Part of a small language model's weights: 10 layers, MLP 896 tanh GELU.
Each number is 128 + 32 x the weight over its row's rms, rounded and kept within 0 to 255. Layers, rows and columns count from 0. Numbers have three digits each. The size before them is the row's rms in percent of the matrix's.

# layer 2 MLP down (transposed), 896x224, rms 0.0632, rows 5-67, columns 0-111
118:213149131157116121135133120123114146115103184172094091161108130152088140118079146109163120107068136132081157184100170146137098123139158085079092166078165114136177071102142117116111128127155082089155136124152134124131143136111092107161127177174144129120093139067140106131105134195135118046198194173100108236124097152115137109105154140094
102:138169173094175191094135038067154138120101175193048147122124184140131126137130133155163118120107102176097094151108148124124125114140138139120147112109072137137151142128098101109135093099141132180160121021122151156168119187081135043147207159117144152094128105113126118112113146169135140130136064117114065108149131085104213153153098139100
084:099145150144085150136111121156126178083092097189147125162073164123084149121102138129119114142098132152118173110148123148186075112120087130133179176126153142178096205156146144128152124107071081136157163144116168172130111160137108142045129118112114169115131134138120119102147171115116110120125096090055107132125078153197168136074123143149
133:084137117089129153181150140168084142134098193069114145115168050183069114106127135165113087177123105105133177119177085115057136116110104149147144134156107104157153063176177164155152154127132106127078181113101103125136140149139104200174130125107098124123123185118111054148164128154126141099138159134167088086110106082109148103191096113175
104:115176160080133122151118145140180108089152153081137148178148181104167111146083075140077108120133085118126120112119169159145099148113123106153092149135117139144132134121165166103094147135146150129107133166128149114120126131100117069102169163093071147113177121137130121109113126102142095091161101101110085114148111147178123170140072136118
093:143141098213172123077157145088094183178162147097104124145112203135141124131171183092174112200169154034185107140103162099097126154090130126132096123113121091131114135095176151126136115141174087083117122199125175135133145064167185162111142121119120132150109148107135120089122131071180112145135151153146078118111111183116131204143164184112
102:140116090120121140150181131146131129098123179126092117140110113145159127094134171058123144146087095137105108142156139130161214165130145151170127167095124101171158138149161194150105137147134084116132084144109123145173158132175120127131144147109084064109118128081099132120077152168151104146079127183183178153070102150131138094077158139163
088:113125138148089134077131130154146136140165114105132103108077145115128127141111107056041161127081153096136151137112105228084118197118164122086123144090109143134097101116089061118129154127124134084120147141082149145114100181117138124187107145146111110157165164107151144184168192048179075085128123099150184054189119196103103120151147154131
100:154149194097181090129141106092146183102122088098101110156098155103137085167078158117185065129150134160160107131128135175098223085128136105085149165118114124137114115127182142153133093135090125116114116142135059140153125178131147161109111160123147132126146053131147158178116174133123116066166138129101141096133215129155110087130147120146
099:149127139164148156152107124143173139084116165092131075109095129135149135107189186157144144136153137155090128134144152156163147113096134163097119195099078146166134138191135184093132128092147105202083175131129186090138137090164119137138106094155103107159168111130120119116165096159121110108117100055099145114137114121177097186127183113124
093:104134113090150166107157138111160141092106087124165149159124094121152097055143132120099141102087120096132139163154103123157174169149164209164146113107203181119128205093138116159099097189101093141150111150155101123196187097208165092141090110094124138137077085129104124140093110130129094101130132098124144078088175129133093126052147111140
094:126130135116164142131104113064113139180081150147103164127145060121193167120160131122116111091141168164162166093171147091111084112097224075158143151099121136150165117153091156145077119116157079172136158140145102157143137126132113136143150076103118116144151089151142190065097114043104120149149163172132090131091071143159134111156158152070
108:166156149145161143108102125140108141115184145166097143121100134223135166182118120150081146133134103128112103141142199130149152148153141183120049128132113169163091118230119130122164085136140065154115154099151148150168136128120137138160094171128158159125104142087177145140101100114093131153139148197115142224135058148173122146108126131073
102:121081129136137159126094140108125077140110109127153141133143188135128107129141088156134105125151110138174087073170149083108111168113104141108135136125168108097130159105255161119170125126177102088124147104141130113069143137099134150144184098143167104116114151145091103091160167160072119094184144075134127216149102160142140110099086121116
106:169157119148083082124141122110123113159140155119165114119146180158154101091156160069134121120123134159146123119083045149124167161102144059158117138080120121137150099142130121084126128141156153087191137169178099205146046063151149162141047090143080146131142107125153125150126088115116134107107189148103150064146102141117104099077081127137
099:204116129128115119046101119127130158142098151104057126082110154117128113074120146160077086161148106136142082136147139128087117132123083122171127130126090143145097077100145126108119118094113069101112102052169102126181116153141132124119104089127112144103121094103065076178117142114135162161096141123173121188140111082128149133121147175170
102:144116152118132114162111168087134118115131153163161145110123068132186112130146160113177125165159112134141152133081095147127156107096148165075126178139152103162123122202084212125125143163143179169171136102178115096120125133172106068134159159113120085135147152164141120113125119171146130119137162083096120131063104104168124167180105116182
107:161110111142218079104127110146146113156105119111214105139103216132107105122141170159170171105140093110131164133141114141143169101150137153156167193091136138106112120132192163086145106125092109125155139128086100116113127122177186170107058159176163131157162134159177156129130169117129125157170108081119129097117099164127087080132130135184
092:183136144104141123147150075172150113135162136092146115088092133123121144117100163148096172201175087072169144076139141130129143087108093160090134164121118136118078138131084126110114162108146141147147189100148151062158190105099126105143146096170173130154172224128162114139122100134159098178079146138103173115070135111127162106156131091106
101:168165145159150073070093145106123129117168087095143159070100172087187119131131138169111106115129098078083122145179142154131092113147127122128109182169165087122094113195118111114083088148094052133116150101196097098178174115097080117133115111117139140159212131090110114131109143108110109144081171147193148180161126173134137130102121128131
100:166115138075158113096128147086110163157136178096129129087099131153034193131198123137176126158143120065128131098118089115168105108122122203127161125101162131165104144091174070119082058143116141159108066138073131128148182148137125120100142110153169121150157147156123147118150146095155107050118094148126129100151085139113206125109122153132
113:092160126107094157105134106217122130138062153070149129149145133088144119154142170145088125109133131163135097161138130085114080115122151137158087188183150112165120039120150139125145110159105150078150114069106117129198106097100150171080121163116118177120158144167112150119128138151144161048162194091128236088115142110148125199197132128123
093:027123189155093116118109101123115133151191177102159093171149095151099133103182111122160151170139152134101106133159147158148151203120191116104118154109087201160099138107127130134154161120053168153147090105123104134127133108143152092136152112080131168148082118129133151105168158097080185149165122103112162156108144158163138189102173155104
087:167139124149116149121137139122094157190115141109128151114117127212181054074094138090142135131145128199089157138098145045172158083154095148130172160103122113177103156127164121091084148169102175097142131093116126113132145151123070069122117085177125119144134101086108104105149121128089123116104184132145151177120076189175099162093149133134
094:090164129143186148092161160171176140088155135111163090182061162133096082158136149113075060120120167120110121126133129154163101127099205145154061092086129213152163141174144127089106116135136121106169124143131151120115154166134090140157166166096161204110077139149107176080099112177121122120114147178133138199142166111144141108148135121146
100:131114104161118149126194104148127134137088056064058130128128162172146099134147120170119128177125084080125162098106089095106156142075098165139145138126096156154145090117179100167133151122109138130136111106114046149134160159091140112141140153167111134121150123095118117123106146094082093171186113153120129099116109104146097108170088113186
117:118145139147164150104146112160129161148148097084151122112084102064135084087115114134065138127199092135106103188132109035165146154084138107111090129128114160074180114150040136142190138150103173148137106144157136137126138114159134145098113167124130066125093111132138130155164131125116098137131146133132217103142162144149066096153099223074
117:094057108088110093202142130114159134143138138149132161133136153038197168147100155121117169148120132091154152125186155153165074143142168133131146109160099091103096157108133112179156175142153125157142118185082105106120133093096154099100194167178078104122157127157097120140176078138099134115176168121079185135119160166106151059129123106106
099:140118173074082090097116124131162156141105107148133125093157111098146089140117152152085083139166121116137106180136137113084150148137162129116090060146098177085091055148098196109139117134090129074198142097119138138176122146135133097156149088131170137145153152089142149114122093087108106119092113128140121122093130086136069160090115090142
118:141083089158105078127126118179120070097099158116169066175134128119167151138148114152075159162143101162145170127133124136132144102145177163066091121136118153153123143125131158155102180130064132076090106078094135136097090207153157114104108163192175113110082117135127127115164135133129122141087144130128173084153117055079129091124162147119
096:146114128102105108076168077111100151170174153154078136181159160108044095122095109088126143124172122054129141137184115044165176132162086080155117211083141107143120087160127145136123065136080165115150128115115137108073134126158169165147106146126113170185114153187088118105106101131147169142211081114130117161111100091148170049057120093127
110:092109088232171076101087175169146116131137120127139144055109152128095101116128116159154085159150097132133063146157106163145171127152138156155166094107137118133194133117139106153174110168138131150105083091094160094153105145040149104097128113132151101120167085084198119174124122127113113146101178126120163101142096140113119146153125111177
093:106094134141099156097114109135172142157122113138145104093111119067123099167066111126085085081127161113128142098145145182071092134076115110117156130156144147157081177146157110199154093100121138127120111084101103105175136109159119135170146131121136091194086187106097118128166129154151107045085146162153142141110156087176116144098118143118
088:162151084096098126146063183124156141127092153130103104048104153101100064160119124110104119114122176143129193153117109165127173134147096170138141058152137113180124115155108085170112155105089162103098126115057215127125102144142147132132163131091124115170102197074154157119173112152147106138084105088114088193172088131171112159108159157129
109:169092141086107109116073143148116180101189161075108103150134088155129117068155142151122110176107173093178139131157130161139128118141160109122170160084108161140065102171132094093132095107139151108111094187093108114131089158081130121079086156186098085106138176119069043160175097077144130125139099096127104068177130194116161107106139173166
108:148099101110120170161185127089141069082182147121131104133123197156080142132124136124074121081183111175091101052138110160161138109112161126097087211145127172144115102138142140122145181100121115091103179141103181138105042072120109126111093172116164184186148168098078129140139186150095111134127075163149142099105135112122166091113172102139
095:162113125110116137145157178158080142118160179186107103132067097134124152172180077082133100123085083136125141149176165138108163088140178147105121154132163080142072113156108139074141134134146103144101129128084124095154092127135146165174161168122126181128160124101174166114155117137184074131148114074155134135107075159087122138121147132188
095:175126167134105140088071169174141147113180151152076148162139103150129229016153113183103162120126128128133233112105177159083050133121159159127128071131075198116128120175164153116151111170087154140127149179123127155124119114080151085100160165092107128092160145114170122152110154122098098118091131176167146183124140127162125093095166121108
092:109171093123157174161110083158090184129151080129133126109118200169137104117135151127186071139126135154142128118109146173180100176164064154163160159100104126148102136149105146117109135081155115085134138139141083119115113124123115145096124120078102154056103129110141127091107094132115138136148121120147146140154083136071132079092088107118
111:081157169121097077141130089108173145163105131138100153107123126100100123133130042117130173121112159167122068193119077110143093184147111192130151086134112125114113130126083114115068083167148179217072132124233122131105110154135110116100147134112110128151127153107078101153063151095144188134165117107116108181162062099158095159113085166120
101:129205128117150183120116044135181153083134138066126116077145138155108200065079134123130142134187069113120131132122088093089172105173121157107138102134138107129143070100139169132123155108132153110089134122104043147073144144126090115163100183151150102147140179151147088100095081113084180124114065118188064173082145147101091142126097145134
100:147196149138112172138090150085101112087124136112114113125202143137163108073143132205083087197205111109074188123141105146156125098114060148084138161129162117084076144130075090108162140124152156144107130148151093141100107079174174176142109140165176133093126109157173132125164120163102105117161162130109163179076175152106104148120150132117
105:168138104124135150139167135104118162120156175082129133132136144132172178117086143202141136149097108059128119138099140176202098135166102141126134086072104117124186119100121120146168118127109172152090132133146110157118097148117110136086113119096112180132124152144117116082104060103127133092163093160140055125177174126143105081116191142128
109:117132113158125092163146113187132156098109132092195117175087117165077138134077091159075086133135115145135099089151128145134118214020084143089082111159165130140144128116121104124117153106083178104131129093127117127151109135087077171136138119123170129073131115113116111134117199148124166110109131088102116139113098131044071133123124193176
082:151172082126090140127152139120163067123097137124128159094175128116169142123143221122085110129098202157105133126139135128202080100108117103123061120094116112156135129125171092083136114122125119143092093097161142088113128119200119054109158162137090113109074021147089154092114158195151127158101150113095119126102145170124108160096109092164
095:125135150065120138125087153133113188143065185167166132107115102083137104182094116170181153150168144115153065135152141079099145133163150129114119197114145113164151153143135143113180084155160135080106107120107167138128117127155190097156205185126166086083147113117121105139135159110114204152086126140194148161168155141140093151125148167092
109:150104196077120163086160106099125164131083126155140117061132057132147126120143105127139175131091086143163077156142140133112080133171143180179103150192119116129130102185164211121136112114156134135159173099160126099155087115150142092167131162113111126141129144144128135080148112195138160094143130115124155084137064137158099094174100098096
110:179120112147100114117163149054130049134136156144120181123107113173080146112156104188181175133161118162102097075111088060111191155183134102095170080144155129077159089078107130125061134153085134108079136141218104134086118191145135128090142104067182082142138127112116134185177110130076185151136109174144091092183093092121108175132174160134
109:139162119063098126187172068165145134128093136148144127062158103096139157089135114074156151127091121112106115173095065137152095110108142173075149115109124145063152098074136094166182146078145114139123137090139152140189178131103160156148079156169133129130155165102075105109069182142118141136165186085128120089142174118165180126143111147134
111:079102118090179185120193115145149138143170083094088146134109085176138094161085185136153099131133099157104140115089134147165096124078162133119144097097101138078137117095100147098162143098097171082071116141108159152198116123128170160112146103114134176112071100141119116085075107123163135108093116089139108082208127127092105127075158111156
090:161145129166118069115062083132137134099193042119114110094128145109112115111068098090145125166103134104091128098110107151099162125114140140171055152126129129127112110115105104150166067158147149128114124139127185146063137121129139162095080086127138180100135135126095075128139128074116136039108113053118101130152150110192082133139157150120
101:107107185110127088100076101152150174171138131189059141127182124146085127061174072092095111096086088094118130151119148118103144133060146132120085130149133105087143097124136130170167087128117106113126120117198157158095182180147148141117153081084115128094161107163144143123188105100076104192117083093208154084158144163133129175106119131147
094:095081150103101061103113069134106152094090161092113113068113144089098122127141130127087089101172175142135155089152098153140101129124118118080121083064121089162175062118124112160117171114149125142158147161133087117157130130102096088126181164131126133153107122164116081113137148138101086195177149147095151162142079088152134164186139137122
105:140120198194179104106096075111162116147166152061155160107157155159108142111159147168162155135096110112146106095103115122096128078163134105123138102128094174098159109111097137153153110207153136202117090144125152149143134098148117077119134092139088135062129143137176142143156159068111127100078133134141109076127138178152140163108162134116
087:103139096135103106106130082161186073114133107177109168151065095149117170159087120124132144147133114111113124169222100143120131049143087090169152191134079188166170187113122139113120198170115137109161121085138066088084141082133116125139073141132148144169107163147206148126183140147210155115127082124123119143148115109214098132104165152117
091:185091161143113142122185105181136105080096145093153171166144100159153112118140116223119151135112153116097088101126094090058096167182191156116173084126107120151132177114121125132143154183163122038103092147089179148099115088155144125161108137157131145132084130142105098119112155188076168153096116092113114128147138114130174160120049119082
091:119125126157163116130115156136084148177169095188117161123177108159076063137163133132102167127135075211136126149122138140141137150103158120114148119065091150121181175112100132120155098192111074095133098147095159083067114100099148085109144103149085169165151043115096055123151145094167084123171070113116095198127147127154110105097138152077
086:138138101144089108065130135141032151114128174166155119116082133091144142113170133148141161064033184130143157123120073154155059169164144118156129109110109137115122122141155181112131111091164109127093154157089107071153125119097122126128184112097092127109121094114168177084135132142120111169144089139131149178110117168142168127159159142162
112:102131113099135201066105129154168114085176111058166117085178175103111108129130077107109140134078130130161106175119160147174087107145128142086072152174166098148130111119189090104154096107103082116105097157163139128161098120176142119124151073125139100068109082060151172082145102065079109101058093131117161164097056156141154121089144173112
111:157167129127173116062143135100055167166137121109084156183171196113163178116163153117093209066123155062111157161125162157131067141155167105121120124124153117095146071092109105113104145035137081128106095133143151106172104102180066103117121101108125158092160116093157151088090095086112083147116115124135149168120107104141143170087192177096
091:091115087087130158088130109066189100095152147154156112151110089100128110102163087112127038099056132094106163147071124090120108103142100112136128123130115126186099142096122166163121116092098073113164155154187145133138200087091138107106147117101105156134140146122104136063095139156089136084103107178103140111106112193144077135099132115142
113:117091139136094104146138139177110121099103112119089099142096058108126145143130107146144098171155129093174098134111174099080062144154065117096121218148173145156126064173080071102143131128131158095188125079067140134158119138089099143118117124171131135115158125109136152144150111141107117108120189089116168010051107155101112132170081138168
108:166139143136141165094140192092138133117126101128105138133122107130194155121073145138140131161138078145123175100159174124154083083133131133105108214092130100175135124145102123121119125161091111137110169113143179072137057155141097110111096077105136148081100168142198141131213093098139196116136089151199114137145078175133113135163161106163
# layer 2 MLP up, 896x224, rms 0.0632, rows 6-67, columns 0-111
106:171101136083149087121123174146095132143078154117106110173102145126151090143120207083145104164149145163083156130103108138175132125101120132096122151172084083181134116158114157155132127117177088136109104132129140087174187093104123134162101068205148063098126080088163152149144149056096128099213146097156141110035103123107116098188127099088
100:177107112133178114108147100111135098150101135123130099099144068113164100147140144099110155104146120097127119114098141113110171165130129099125044108168097137094161086070137142132102170165181145102140154134123115110153129076132128141225095161113101108126130129122151127165097064087119148143197124164176099141088170105105075110158159123106
121:084081134138111141121102162138063115178129158149140174141113090212074092121169137149139131149127205101134145158091098144118114097141106150107173129151100090175178118185081166098149154118068115167118182108140110112141120160126114126145148178100081128110103182065120126121138136167173156127077137057098124122090141084101116111159093094124
099:115124063103166174168145088146082083134087180101154134147082076125102141099087121100082110122085137172139099126114120141189053137081139151119168113079173123131180129137159130124143174160141139110143149127136136132141163204160134130185113180122104109128150102053141101148131202120098160083173205110140139113100133140103125121130116121129
100:110147096088096061168117134144159111073138133104034135114116105160187175105064107166086148119109106179118112138189084179156137118127122154112112094151176157114104093120124110121121144115183083099116125135139136185074086139085171097101095178152129138101108146087169131167147090126137127092086118073101168145174125108164106125110107084125
095:114167095168137133149088080112181129130105129139086157120154160128069091158136089141152162156191112167104101153127175140154102149147093120127170100108116164095139079066105084169100092062154112104184141111135108120144143073144125060159103092135099150112115124150177139164124159121098111137093179091136140133184107126092067108146169134106
105:174185149161176136127189120124093134119107109148141184174167107119129127142181145185191127118144099111157098115126167083196108090109095075144131063149170097116121127121125184147144087126082154154136146151153113108126135114099045084102144125123124170145119089113082067117121104175094152143115106197131087160076097116122168137135108150085
098:190106141133099173172079119095149086077155111182151158079153138102100205141119140150106094123190119137174183178144167106118064182139141140119101119168139138183123120154134121131217147106148171196162165167192162148140171087100138090179140158103126091165142115175053134129156089183109122114183141179096146202138132172107112108136117156157
099:154152105139154135097120212122125127092138104154091087095132143165155129173084164111183165153082161090123118087106176122167105185145092120168119110126121176159103068079104085172108082137148138047192098150129103128094150106057116116119147154202149107110158184135171161146125156074094090092169098118148125154144051085120126187147151099134
095:129143140195105108165123191085073145112138141150104129123130070142101165161093155120067113162078134070187142103077144114115067125062198093088050170109140174105154132155186123152100186126095125065136131061093127112122084133142142101134127100156162113136134167177142071104094188132184129165165178153131120175098123125173123113159127108135
099:093110179134089099124063130096196112103106112132075162096071119145041079072118123102082113143131117110124160096090101101090176190147161154109099113110107151180132106136114181106106090127148188163071061043098099160134078159104165144157126124151147091119117097119148137134086107096155145146067101114144142123119143141080100083142109149136
120:135106158124095156081132129136147172148107118170123127090149171166094118152155085094136145177122144139125091089134179153083055152103161113102086138132149125038120150116111136088138135111099115122126066177088140138168122111129140077100126071157123135091092127087113181110117142098157135093139110075115112154069190089114100128086133120140
096:173144110101089117103159097151182161150115131120106144084101112088111098159158091116162153151136115166087179126164176082157049228149147182143090192097134124162158103149134064145123126193130109145129104135169108080094134170132100139143183164133112098108176097097096161094120115089134069164184155071115170168071083111095132167125123105110
097:165184170170170148133149152086159128105141119148186157147150138112128135142152116104105138116066161133139119178102094138082120096145158111109157124122145130099078159101093112132209117096097148090135146125117130116109162146126135158130164140104202128138178202098141118096129118126116104133195104165108094118092143122120131066201119136198
103:083111134141119154159093102093163151133163114128195109166146111082103130153118137065104163174112139064159201167109090109129154134077125115145104127110162114102121177159141104107134099133078167128141079170094137135136100164106125124175161144125137182174062211098130212117143093128204105102128151108078136128128119156060125105106078135077
103:134102195198124161097120174080079087058066163130112123123151138108122152119146097163134145158102148145074119122142118178104118151094146142148171119094103066057112128169128088188153146172103128133165102158106134105077088107170175155116082157123141071096153155104112166095143180096105131180131085126098158109193128166120141131137160128070
101:138117144122117176112212188146137103123112129161149150078115078095127099140147126106111176111105148081192085095107103128097106124130105143121130145156160156130094173182186128154120100134157164126127138185108174144134117108113111110130172144158072156081102186047098138094123152088168192163094105124060099103100127141103156079215122129190
097:105136106146146141135090111113152143145167158151085172163172161132107064122151096207124081164134150155083080135156120141113126202108170121108129143124109074128169108112163069132185133175159117135151159183133107115171175206165149111150173104129115104142114113161142067120094174105177191136070087102177085185150107142106130125159136133148
097:158098145146091122063116129141152159093091181108113122072081148114129102078196116163141095143145181100093118118126128153188103109074197136168154087036094149118109077130153084111126192122124143172135134135148078185087133188154178108096132157152138095154106076144150125165085136129130128111137164134104162080063136097122182112117154154111
099:160106129189119091120158181112162155147163124178128131163178087084191129137139148164101063198105119129144107159125137183070112114134153186098109190127110112165116105128165169174128144100118130097120069178110064140113081128142157141107121137054113050180130140134145172147153107092116116140124117108105154107097163103176084191080097132141
100:097090110170114157129139148184087076150087151084140085121134185137173076168172139147121115112143174172143126163117166126106132180108118191141104135144102100110184109103149096145099123111081130094096166107173050116182128113149138135176193096145118039121097142148072167203140108082083118092136103117152144135149108096087044173107151096127
102:179151120099114121088140121128144154145099102104125128114109084108140115115108116134133095096140105137180145153135150074144092049152161187128102111095127118131115204088131133105150102132178156143105108138182156157093082159070073135150148147129092163114181167105091136187158180141109137147082151126104170136080133102126122106135085109113
101:115167128132149128069104100092194098111165092141123115155095125044108152177139110126133101153100119127125082114103112123115098119122103084128080096191131149096179123114101144138162103076164072150083166141118129148091086068094173213125128187109150136151160102179132149132125089145181141133164100082135096086166133091106117093130073115085
104:100146129156079147137113120097173218140150088140091150127161143129149193111161118124118131178078155143113127102147147149128168066157000132055116165184096102115143148097161134122166154150150170163137110151155118106129127087160142149159066103129093146091076134110176089105143187095127127215116096136107176122120204136106099100094079107121
103:135152189156142090159091100084162098130113171114166117045136112135114164085163157157113067084097144137085107188152176148123107117192161154128154132141115119139068114179129162193150145117111120169123106177092131158124128144132146144153078109085100132158097129116125139139161183115112108118124115138117167153129106111118130167106112076084
103:166141107106115097143205129118104086151117074043168078109122117111186165136110071095132140129158132111113138107172096102155075209099149134153134101146121131101165103095081160041130129150080099114174120081138067116138088145105113122090103142136143132124209151169130089146105175134158095086135136141145149168102113091155115102119156180055
093:099105111124105167136135188141106123134134169163136146091138114080176137070183120140143099132097089043137130137185081135134098181151120134101158118160136129104125120125140132119198209153146114137084172145094061114176121140118106133122161147130135119124096156150180093150173122084121089085111067157119158045141111139076131081122095112128
100:139158118119158129092193175099107115105142174133103070083118125119154151108058050142142090166105089118120186107125112135191085105125144083111123193060148085194081171108142105157110151122062095165131090106153139149108196111107151160202086156110151131125124147096181118080174177146148096120135120102101125105170129144092166154141125146123
095:139093110147099075108096141163110129090149149151179147108110117085130162125115177139132117130162130119174163180115110172159129150160142193176144173153166091106091074089147157115115100129092171121166149076081084089110119085151142114103149126164138132160122098131149111149131107102098124093142122108115025135176098107176116123130129090128
102:093137113161170107104093147158168100133145172106123129118078143118207151135118142133138148143067120148192063163116124106074064182064139153196177139137109133145096106101118129113109197105104127130105121117110146091162088093159173079126187094091106112103116125118140204094174114134117132205125228149139112146104109100076128167210128143150
107:150129100133136165172107124106129093146167107173138082153115112046170092101091127091058122120128188091153103157119124178104102106141076158111134146104105163121090134163126159102144219159128121112063151140062086096120109093140117092140112125124124136095144132155097091083081153134178108161127165126160121118181126044193095097144145200189
100:199199182122175101160118100163128089086089151151122142097124125148124160078217153134108169158165173139084117132097125142187153104138114143172133144091114100107108094084081134138150174131100142091220140199161150079149120139078131087086106108147130179111129132120147067139121137129121119187174131148109115146097082147131160104131128153127
104:104128128141185148164161123130093132101125102110123119149147114119136169058095139121148178155139105133105107108084168073104079098137137131131149201060099121106093111093150166105140030190161090154178099158178090104149156084142094135168111112186105152113133108151125066156122112104121122152148124161157144084063193097132124105121147043086
103:088080140120131128109108134099093117111092069119132094118168161126128111128134104126125245119148138128119083181098167125125116161128139140154121176122085102145190121124099104123150197144124109099170154123143087141089138100192101125158145183146085144147108124084148101116097169135082123104091124102187121124093161083094077057120123139109
106:104124125149156129134159091099182210102129132149100118138128163129150144070075117127150098119174118171095108144085126119118120170182094126138158178140101166189110145105104130112143093172106139106101115109146086137139117141113104101147136191115105148157111123121155172066111109166083146073128070144144102121102155151166134065159130127132
098:067105125154157137150089109116160155169138113097179110177145168161100093113101124128109144088173138110138104127093134113137179131170077138136171137146179144133180083132116100160213104190105129138185157171199132103054227115118117117134099134149086142128121130139136148117151078129088103157111107129134126106134107122139119054076172098077
097:176162110111125137109145090103112124153152165073179148204071099070100100151137124098133095094098142155111101136151117159164151180141120137164147144125197138155125090102113070136128141139135114156150085126152119084176140115116146117160089135130104119115147145106097169119151115124123148100141120056064123107145134118080159177076123144062
099:137085120135098146067129173155183119112113172136157063055151101116095171118163089024100145144149109082120118078135190119135132118157187077037107098101092128139148089099129149122134147179127123065167096176131161083177138107159135083145139125143139102136166118090198116165075127140152143128067154149122116135197141087153127122138150097117
110:169144128148113091112154093118104118079149151069115107197166147160107149108140165163085069129086199168169102183128139142121115174092136154077108144081119126174067096175133126140109127073124059134111078073106088207170085086165176095145152119152097182161165141123155177137070123080132137131118146118127177091078136122103093086085112124141
101:093158109116093087129192120158125135176105092112061110165139140153118064190145182089130099141091213114111155131138209156123161133145157097144155158139092161150151157111121065123149149117178175195114122142118136124160086156117118143085091136089141100131126139102073133127192126138157104198130154130135113143112140082114089187138152156090
094:133132077128168069129161105197112115195164097161131144098064108093184125146118111069148094135111125167111134148130110140144168139151205119186078116143052161140158133155096180173094105199113132147145119134201112177120137119089172087051133118129096100116135151136119117146100152124177170154081076152085122101166112063168176094103126160107
104:067113121186064099119169163131125123148114142081093150085110082131147147172132169124115156123122178070161042161148136122140159079140127182128122198166148105178077108149097123141081133093100053128108140092112153143094135137116136055129158111115148106172144131073126146107116139147151176151109170103146129133030165085091121110111099086074
101:145165115097186176134135159151186114129087184103137082099148171106136137159071107124147102096123160153129106185057123166164058083124153168079153152097084138133111117125105089147136060086147061120114086181090135108094147149107120134156098125115128158108168102097102123099109103144118123124116157101144164198122127166130152125104122050119
091:097057210125159170123124105154107193148140104140129140143116192146089096161141067167172137150135099134146113119130119144068124156082117135143216147090174188100102127107079155109172110149148159102160171168113149128166133150112177145126143078140145098108135227140136065107149122074078119104140113122182137111145111072101117128140096130088
098:128169158179087116131089103130123088103149147141103110139093141129121124110127096105120134081068128154154163155098084135165102123131139222126101106139116083066154121101149129120159123129172092177141102107080094156171133153204117137081061190072164141111143123122158134093159121113194169155095125080123096110109121121132077080103121078179
099:152190117163077105124151122163114158109111158082134148112096148112132133175143134080152097169124181118196083120127098085161146172150144161178131143208119149174165146177098133138100107119098128086155095088116066101108100140140077140129100093170074135159120093119082169144084140121177121167138175134143105140119161156097117106141131110096
097:113134095143115137145136167117146127097163100121126172078134145060151164140116120114173150072172169180083156068179054110163098095132101119163154114144167100074146187157189132179125178115091115138123153112156172166080174163111148106135123135127154123127106166165083143210148103126126119110123151124134133128077118154139126160135157130150
104:112176125088158122153109148082143143166155080125119172131149148171160094177116197129162076168076200075145151139148143159095132140147106101148126116095124096106119104139102113138124186130138191178094063203081164099128115177223102117126128125096112121088149187123143180083165199092171090147149093138155094156084155138058079153114158145137
101:087107138083161087162160137177142078137135096120120136142108106132173103168043150129164121143111140123139175131120136175158144217129126169142211097116081096188102106088111080126092175101147137145099113140145142125119137187131163165136112159148128165160157134085187120130162136104150157083139210151076191140092159077133146119107180114129
099:144109099080127143164152104171155159125069146138117141150036089145166119160139118150090111139129120156142089150122124145124116093128144136161196091125104133149170151111165105036197155080121116149104111102149169089198134155126166038173115159164059134104128166108146162149090096143108115161114141109131158130128099084073107157133117065125
104:134163022145129152179115144101126153127176106115080152077085089161163139177099125074148122179117133104185141058146154107116153149139104099107167100164156205100147156171159080092085097172129100140152163134123109096156072124143112130086155181139157104153101160148153088154111135099151140116100114103123089175097153135130130150114156102115
095:164100116189118129176091132172093104111147111108086108203152172190110116141086138095142139130126106102149072161100108143099113101118139174148150147107114099145065102130167093137095156123109198197118115172106159098094107077134129167146120108102163155110128064142108130083132097144122159084149038179111134124117161154149067190108113086098
102:169112153085102166079185105142164074123110123077128155154129134116079129186093150113125140140203144182120086201142183096112110118080136090075136135111124124141078180093079136193094115183149121098156089098108126108132121114075178194094066164167149151109165059128095181093106167058108140129135121177145103159146099071109121155132095138138
096:125153118105120166137108144112059175076147183126167087055114151154169103110153124104102138155089098174133228091100088102110104161170216120105138087136135115130140126119096151162099092125092143152073133155115161187141104129158130162180135124116133111085143101060123194099106148112183131192168172076095127120119149185129140121110058140121
100:124122160124134112147091166072148118176106106155121077122179093132113121110107160112153094159089049101173159199153194144176133052100078023062132133166126142094099065116102106140142140151119165172183128095145108134158162137205095104172138149102078081110104134115068129159133088119184149133139120098136160179158166119130110144126178159189
098:125145094140133176155159151147082202052139088128107111114134177150194141099141154088169123095104103119099135081154143097118140091125088067091092137124078112122094127081156129143167113143127191127103197136145125109129165126212135130099052064130148069068153174114080150181118116173075171114089178156110150091093130090133160109195127120153
098:139181123117106132156108179109181117130150049099131181124150130115098101164097125078089043169129044056098141126083194158144174125095107105082120158079135113162102140139038120176106129160036114089167117130160128079137121142125118103149094080133118103150165164140111164119118165137165144096102166119105120113188116070142119170162156092078
108:112112168094119130090089122065162137088116078181137100092134178164077158156127140093104152147140112165108113119114189155055103154158112178137098144132098148072108116158146141127160102115103057078156084186088162133120100135107181138127089133160104078146087161128112101129194131110120119111160117067127135115141121100123139125085158171130
110:145080102106086220165103198144135084147157127111092085169108162097138123159105119074154114160096113144049142153163181142118136153206086097122085127080095102147135121131114118107093170145123118124182139134149107143120148125143125089164113179128179149161081151144122109144170158153123115133148085066070091152068144115110144146138096150153
101:115128137149108145102081140176069087139047133172127088064083151176128119143071130142156224107140109149117139138153190142114135124121137105188109179116157114107098134177137064128118165197134135109129112174097152073136070167153170121111121148132149109113099132086113105131151130094173099133160153133074123136176152082113120128137124136044
103:054128116143113113179181108136120208140180125173116086108160156062128130110132144136140106115131082125137180078094117136045163132130074155154145130078142179127120169155151096097104159189110126102116120156144107187206105185137153128114123069084147079123155175096131110118154159062143131163072139173162087094156112124162121118205129127163
108:085093159205060122153112123082117181079104116185143161112145130126094144154051141076119133173151120095163120186126126141092089143083125105049136124114144127156164129124147125106148103121154082111137058125136123147108124120124080159175149166119112116200110150134158167152149087092160102164079125190142151112091139118133085184091137098111